{
  "n_layer": 16,
  "d_model": 256,
  "n_head": 4,
  "head_dim": 64,
  "norm_place": "pre",
  "rope_base": 10000.0,
  "parallel_block": false,
  "init_std_up": 0.0281,
  "decay_shape": "linear",
  "final_lr_fraction": 0.0,
  "batch_tokens": 65536,
  "seq_len": 256,
  "train_tokens": 387200000,
  "dataset": "wikipedia_en"
}
Each number is 500 + 50 x the weight over its row's rms, rounded and kept within 0 to 999. Layers, rows and columns count from 0. Numbers have three digits each. The size before them is the row's rms in percent of the matrix's.

# k: layer 6 attention key, 256x256, rms 0.0647, rows 168-191, columns 64-127
# q: layer 6 attention query, 256x256, rms 0.069, rows 169-191, columns 64-127
# v: layer 6 attention value, 256x256, rms 0.056, rows 128-150, columns 64-127
# o: layer 6 attention output (transposed), 256x256, rms 0.0548, rows 128-150, columns 64-127
k168 085:395488534547526498436482500585489512526465490455549524452562518455487408442483434517509493484456511506514525522438415453436560554395419538577482517423476446482558416481499636498457480506413559
q169 087:464462502539503527536467537446590638467326524605463468486477585420542429461473504491448524489498395541574558542559441479475500484475505502572588511469457454527483540423406490542530525481514463
k169 092:466408511612433493513497361565444515562539633529464386591472531523460494504439435442419548566614521478501593492514400460538528503537585449462456482481502525492544489517462481496451390521471535
q170 092:504563499465505560539414435562520504594492480440537526495507470596533481495536378425527437507508459528466463448553472410440525522452524457472448433469515468405545362494525626515534461421404503
k170 091:472562519532517456533478527485506533451496466460489418469563458408527496420496408525531423541488549455500490443491496507455571534460494499556500509548536439461511428519556545473483547484463570
q171 092:419496472531445460551490484474525520547441488517464444492490594445500508500572381456537560519372500517493483441532435479499491525447475475527573485474574481399532422465452462462503503392512499
k171 090:534542552547512434571444476435478558488467482469440501480437355431545560503444448450475508482598500479482518469533427456554533492532507492577457468560559517403537468412472538625467474439464670
q172 092:484586499533536593492465597527496530393459444467422498557482489430465431450487511505461460529508483479525488546530526558534410476422473472510482542516502441544435530492484528478529528473481502
k172 091:496348453570450525501382528529498483430545472517455501602484518512473470555526480476603505489581507481509540491505545551447556507463549509378516512443492454503531454527415476555416442351607554
q173 094:470491447491518468436502493421481522544448482493482459470473449579506564518474537454522501440477516564481513479533507468463534529573534548438550444517496371552560489538500644559465445493508397
k173 087:399602526529545490539472394448535488498501447547480478456443438498465607473528430503551508543593425514465525473534468435572553519485491446487374478556496499479518498528586451569484643573431462
q174 096:535481527489554423585573486479519437552448525567554438562531427479481480502448545516496493539509483516457494497512480522546490454510487506489506581537484442582447622518463500449553465602528580
k174 093:478516487446446501505457502433469498540585516546474581568546574506432511474469552547635455539468530522456436501442514517516499447485462516535413434522514516520578589432449537527595460473482517
q175 096:473440550392525490594499564556514517511466444540482492453523462567450486469490518550474490510507441475462451506497533441508561472442533453460515432526492439440455403480485654481528421374404489
k175 083:476535583479505481459495450462452444391535495481456525440462519520553508570533510557479466422469463495464548405483497485529409551403503504606509578498583515530535385450583445556467535472477421
q176 088:543562419562451446547489486484516554508483547544488512553557453489515474490400430501503420570482554449453513582519507425513541650472526479504552514541503444469533328454501520468520520539540537
k176 090:437477522469512462545606472470502530457517425472448441472568413556543566516536522469519376439503491420527521333516475545575482545504564504582503570612510503469492521419521476489478534514544511
q177 097:418423564513532403602539580522431437577398453422524478423573520474476538469429522547553485418464454580452514448492440490567415520510465516515544537545486484514529620524482594426514470426522418
k177 092:452536506481498545524400371475585477560503546517526578536467600513429555545517571588521496538507537481435407584579512478522557497461471527336478442470507468454538578494429509484527422531512525
q178 091:418583501490523576503431517414486513456528459535500378559492535467504513456496505517516473507606574517426505437512540511448455505504533481450461515313554494433480445448534427552475431421474505
k178 091:455496473515463505511463436556490473594448459509505463532457495456443489499435400531535579531495488512595510535489472426539517466572486433463466544427475480545517527487433547580501409395521560
q179 087:538421475524642437532534519519406396541504391425494535480462548468470565402464477516505526502472450557485465576405493487479391461534440518406494546544460477520465665487517498434483513447511468
k179 099:452411540477546506472464496456543365479510536503510544444506575605478529535508635516575547500477533452389540545549521539491423431451419521445466413425518498422567495427477485495526489467526435
q180 085:441535552431607487512483558492485449512486415494452529407438593488484568423533518506505598517472543549503551448460445466477423531451538523492505452504466536478507581512509530535467407438473335
k180 092:487430524517493545562454493468560441577553535552495545480452496497367478492453545463466500537465548517447472571478459517513468450444564555342496473360456502554489439483429581512573414400503517
q181 095:500419431571435453548646419462486468525491517419653434401539502474457534557432564529505468522382448503475510532570436380544517569468519539478531520493528541550462602607443544542518498459558569
k181 098:507605506415467438465560342465421560467512443489462479473494484467558538537506539571490524486549595450500504463578411467491463590483561572564541451516497488554487478479575439408441496557455558
q182 091:489656549519406395597425437475478487537502530520514492594534585587516552504498588534446539393476557469464454503505549472442509529547523538501528424485499481515484553535503533500445473494506552
k182 100:588519521417415485550439543519482526555591401613480505500526529411493578560468462544544521455610432534516514490407520388455504609457565531437551572453450466513490429458466566539527465459440505
q183 090:523565479527564531548506477488507535597464513502542420612538523546462574512515477514494592505491463519562487489515513412472482546440550495390478454429459508500505522579428400572442502574423509
k183 097:492433441498500417474514496561531469538473573484449468600536429555505542512471456548512569552508496494427440558583523536548540533442537511474456391490538530469591443433523463581539561468545471
q184 110:535631505589370544519557487519491471440554589481535489577549485489519458462442527448496549533466532479495475447514428499475582593510553505631458521561522549552548454561555479456485532549495532
k184 098:481443452507508554488453473591548579492556473494512436463554462415509502534494372548422615491507496522542530461482401516520568469501555514565493461458550519532467457539512594460497444640487443
q185 097:516479496474538434509615501484389367530464546510559585466482516569481525463427434498482569531522359453574504442483506368594578578429472512530575497608493452531435452549496538445509503510488496
k185 091:476481527442395466540602577514504507427559493497395531523541557538541534480514490534566424519460496493473421467525479485548476548453542561549498439522589521489533598497585482473494474600437452
q186 106:437560589371557538518375570553511467521629487551460526515539583528551515467572569549443534438577509509496521387485622524442458453506483538445439468447478576448537470438611413460512506534481499
k186 095:491537435538577557462387581473512480589451413604540463484517499452515482505477491594446610488479459557481555552527522524443508475547530495414581504371529533544429471581405558485528439542509483
q187 099:452534556486406557498511516448470407456482567452536510439550492553489433541551554497541438497467540451452489535521450471493498542489417501542509511567456479548493618508443545469514486532516477
k187 095:517555539474521486516538453513539568501504499499566555426569534387592493593574464441481500536548592485486482513510407474526431558494516474528540532541521555538511596493430492460519591558436475
q188 089:495510444533504555420497544468479439464468470478438549486440562478544554437466480552588520539503530482522539495512428473497460518443477541534617580630515466548391546469519522541475410675533416
k188 092:479438459466528538533521529511516374447515519432545587434563546556464447547543599408500464504426518543454543521454428549534468412445536608481520481463533499515495535505486463441537458586563514
q189 092:511423434649486536472599416461528492425477454467555428476536444431499499554545557395495459517472540545479571610490515501504575549496550488500490575605532503553543579538464425448402473457569556
k189 095:475541511583453415521565448484572663461429412491512522327527405506574464476487530470547474541519538432542474495562488504467621525487600499568414482537475455562529524426534550357462543533493448
q190 090:468536478385510598460354567531450452478550530492490565508481532530493474465518507592427549561435475475417454441532508506453493426509428512484500488453508493498523498545545508450556552521482456
k190 097:534538476517505584518371551449413394486477505560515456528544563479473511500442390540472545524496407550521493507485518498473506507442415513510569431530548550489476495505490534531501503502495390
q191 097:471434487447532395607553513365433425477491555618560490569562489523514478501435447588410557366484542557490477437445471461589395508509480516542564477544484457553488510592450547497490567517477480
k191 100:507483513443402478543534550437454392476449534579423594492465562449385540563490505585563550477509427526570485573473380531557383456489461512508445543568494528547510622448453503575499455640435551
v128 085:511495450486524430514506511491468447484482489546601428598485517447523521506566589546502502410555487553518496485530441431533530603585522496522486514453459502561545419567445370551540577580473444
o128 092:505472510525538387472479430514496474566505547452521515422447566489470550432420454472614475483501564478528491515503579545474564476511460430509552467611462401458527610372513499489432461421567525
v129 082:452402506540408541522501514506427514491445623631550568537465485490492571386456519446428468516484458492535508382448457540579463533490480539506521552538518448538552482526527478476505521472400540
o129 092:568434435457562478492482527471543416541468495501550437425563437520585500520532398503502500474518528594524556581550520485490522479575513476404538565496501496486521540458497348380532503502573442
v130 071:501389508496537454619443434521527459483445507551534456488490506472496492488518555534499551516343503572484515537490555446492543389405498482561595498558514521469512453519369453499513512466510472
o130 080:483452518527485547582506446487564519473397535491436505514550520474614541464434466459545462468547522425506476589584492509502500609501551518460455526604493432546446546461506432416381538558453522
v131 085:559540487522537510501530482462536552539491478487505464529514566455534449518507504628372496496581560509537533525467489450577458489494584459521524528540502475454518485509493526553463498476410552
o131 096:563553573465492473507544495499446462485484503553499510469425495591438457534496468562583452422464522467512503535462552403533538479479378510596543473445553507475551523511526602534561478581578531
v132 091:496422463463513423476403409505540441489471488561490504585460508498491473360522510536467464495562545500488525492482496484473526442445418452475510491562448473393555440463571443613444581388540537
o132 096:460534525477489641503554489550430588466508569467457568491455477490575466567475538462467486572543534463463536639519501578490551522532585504593404476438470468496530542470435522477565494580507454
v133 080:495409509508470500468487436428515413463596474471464414482445492529498503510541405507473513489510483514462523474544490478530519469448517474579411483501506485502502603411583535564487470502467595
o133 092:548512416468566528447459535443467552522585492475465528498494541475526513557558515449547412573473537551572574472499540500461422521549510508521477483424557472529570390468498567552480481517488429
v134 094:550546461525467463449499464487632490477561464537514616468533484548457447502533502467544534469522485487379447435413530453499514501493565532472398392503547445488495499489559486497584562518581537
o134 100:528580479495533544461510523546501497548503527370450456400468497497415575495493498539390503456445495529543502492462455497488499505483527458500443603469417605430474471528483589549469542556439487
v135 087:527464512449534501569402474470416479624468597587561446567516518492467615463497486550526494455505437499461505481471517515559448503527390481432545488542472500419460415505476407591470565513460528
o135 099:487477431537544464563580507478522515480448448485572477433471504481566427537472506435496491546470500499528524664540477485487525509476510550502487584609486486494536540484550503459455546600593424
v136 084:435459518561499522481563416484500473504453523479460573523518544501522497485510520491398577483493505564538402529389556579371491430499567530507546573529510446517433463517461467494491478445517470
o136 093:552417543475467529515460566499532455432527494531491463542452473520562500489485450557456511521547486494392543505466515515510574593546491512573503549452535521430547512462580499458546417516445527
v137 084:567503416573474469432602549487620534502481512524548401443568548515527472586521463536536490570521639536383517513539533455574477469456475574539416537402462485577517579501459545435589517496489519
o137 087:536610436433451437559498432452442447464502486424535515495510500483454615440494609504471470404443422504625480492535472502492435574474457472398538479586542502487460515488501465525455508594501510
v138 087:513501438508557475427510573498540447597492485497562462481523483584473502418534503549523522512546420455499449578515531451435446456487523443424478444532431477479498518518564503608588572519547618
o138 094:524529520452490533554591485558516553436536457521397525451473540441417514527524501589478475455482499422507513478538618501602470493478443573633489471476437626522472548569432590609407538573442460
v139 081:498514455619405456449470578512556424644469450586551504472418471479551511450491458485492513544555547463396533506465532501437486460543538406402538531497434480488499518560462454475514436481448458
o139 086:476461473452534499478549477509503561489530545479444552538548473452471548464547505540462484457489446492545551642452441508486536532448498577587478529489524454492562630462518475507508542576498523
v140 087:484553502537441435480491453497474453529492486524587522459516461457497469442511577551611566479474569591475491455510477523490510452471457500549521440516451520483432501596565450468586573434568494
o140 098:411519526540571498566431468552481489567452469488521523498459521515459546461479469489374540503488467468513472474541451483463402443590493491417487521578399535503500589536434473462390529544384474
v141 085:491556573444366510588510485548456440521430570476525522468481534513449503467486593518512575515528543501544513473416479475398478457519522497495505588520513523547490548492583418554498585382511529
o141 101:481427506512548539486508514524493434553481488567558518504487453497513542487546504471492506500514510489434460513559465477474533571540469451427481520464465525446496598451541503424513428578482510
v142 077:525377494414554528539535496452456444481471523423441563553476593434520604557540387497505502565503594585461481505482493491490453541436443536570514502459523538494550470436542627553525468414481555
o142 086:463543488478468391498415587494569537491547581517558499553479480522460380543544479442602449466506458468444489433529521527470474562537621418475471543471532519509509454500539412449606503576549434
v143 082:442417501525472532578533555551453439588505491500455556457421521524531503497386557459460467511547595445523471532370478535540491355540521478407525542563485502540467523475579480488518419432546575
o143 089:530455549490482535425459390466560517441519457523467455483447466491516529592591533494476483480503568478536490545545477484492489521494421460555496492381473496449534520559543482510484518645411494
v144 087:484476436471502485406497434522540556523560499573529589620480448477503322467559505470458472543500472499499497519467508505521477513465495512433468441511421467614555605566536510432503535525528608
o144 093:523491596497501574529557496572416469539510493546492510376400445535394589564561506604449491504566455362498533558538518464493482616481440526477553552486520578480445431455470484591580540545485472
v145 080:421476480468602475510482414551471435460573445398516450500510518476451519534535405484550484561513532473473522450555469477528524485490511470499569446392481541379509520454489467427560543502514471
o145 086:463545463495455563543424508461617491498528558579471577481570461401496480470534585437502585491505501556492530491517400587430368530523502531429407560605484520504518476465470490531515516496493474
v146 091:516532476481545485512457501475464505407483510453505469510425619510518481524529491523537479474591511514483466527450541332452513524456541482587484486488513581496495467364563517535549495403474574
o146 103:561491465483450523394410514523482454544596532498483649478511475479496510517553527332560469570423567595587592436533414591510455387499412483407422535470506519456540517502492394492511438577508402
v147 095:524439465543561442558538553510506543479494474563619443529513410476550518453468536487450445476460466524455564533459523598482527523401519483546504494410457516566580450539560487514505468402531459
o147 100:515505579467534480493499453595541518560483544506468516543512550505514480531491497559518476401517571438468440485475515492532442510594457346550485476399488427489567530493459518462468569590477568
v148 088:501481549522615504532546526456558469560464583437503537460458447454458452548510434592423533616502501539525523541580497512524480468573490515549505409475504536422423537416512469581505445423477572
o148 095:539543473485481488528510545570407526372489414593477476493544436514511504548496573439507479398563548589460578499527495532483456535465464484522406537587531500537542491505497575426437557533496478
v149 086:464537462549451462533482614502530480474564391426473483497349401381468487477518441512461466563565591468514474562453497548443542495548456500486568521464450483423520479505486550474477355418493400
o149 088:568412512392527505533458469459509464455526492568475587631592540480480390533590507514484451533478479490534507515457425467532465501497541474542450413467514559539553513518568461548583492545572576
v150 082:452582435499486455595459441507569453487492497473320608492543519563481400589487514513449506575490491452506563544455527506465497358555473509476474530475535440441489470426519471501579462401457552
o150 094:538491525554427624463511486484506506397513451492478517553437471469447475501502552516508474538534554470493517494550419516500473500396505573514416440481543595483474465556453541494496481600519587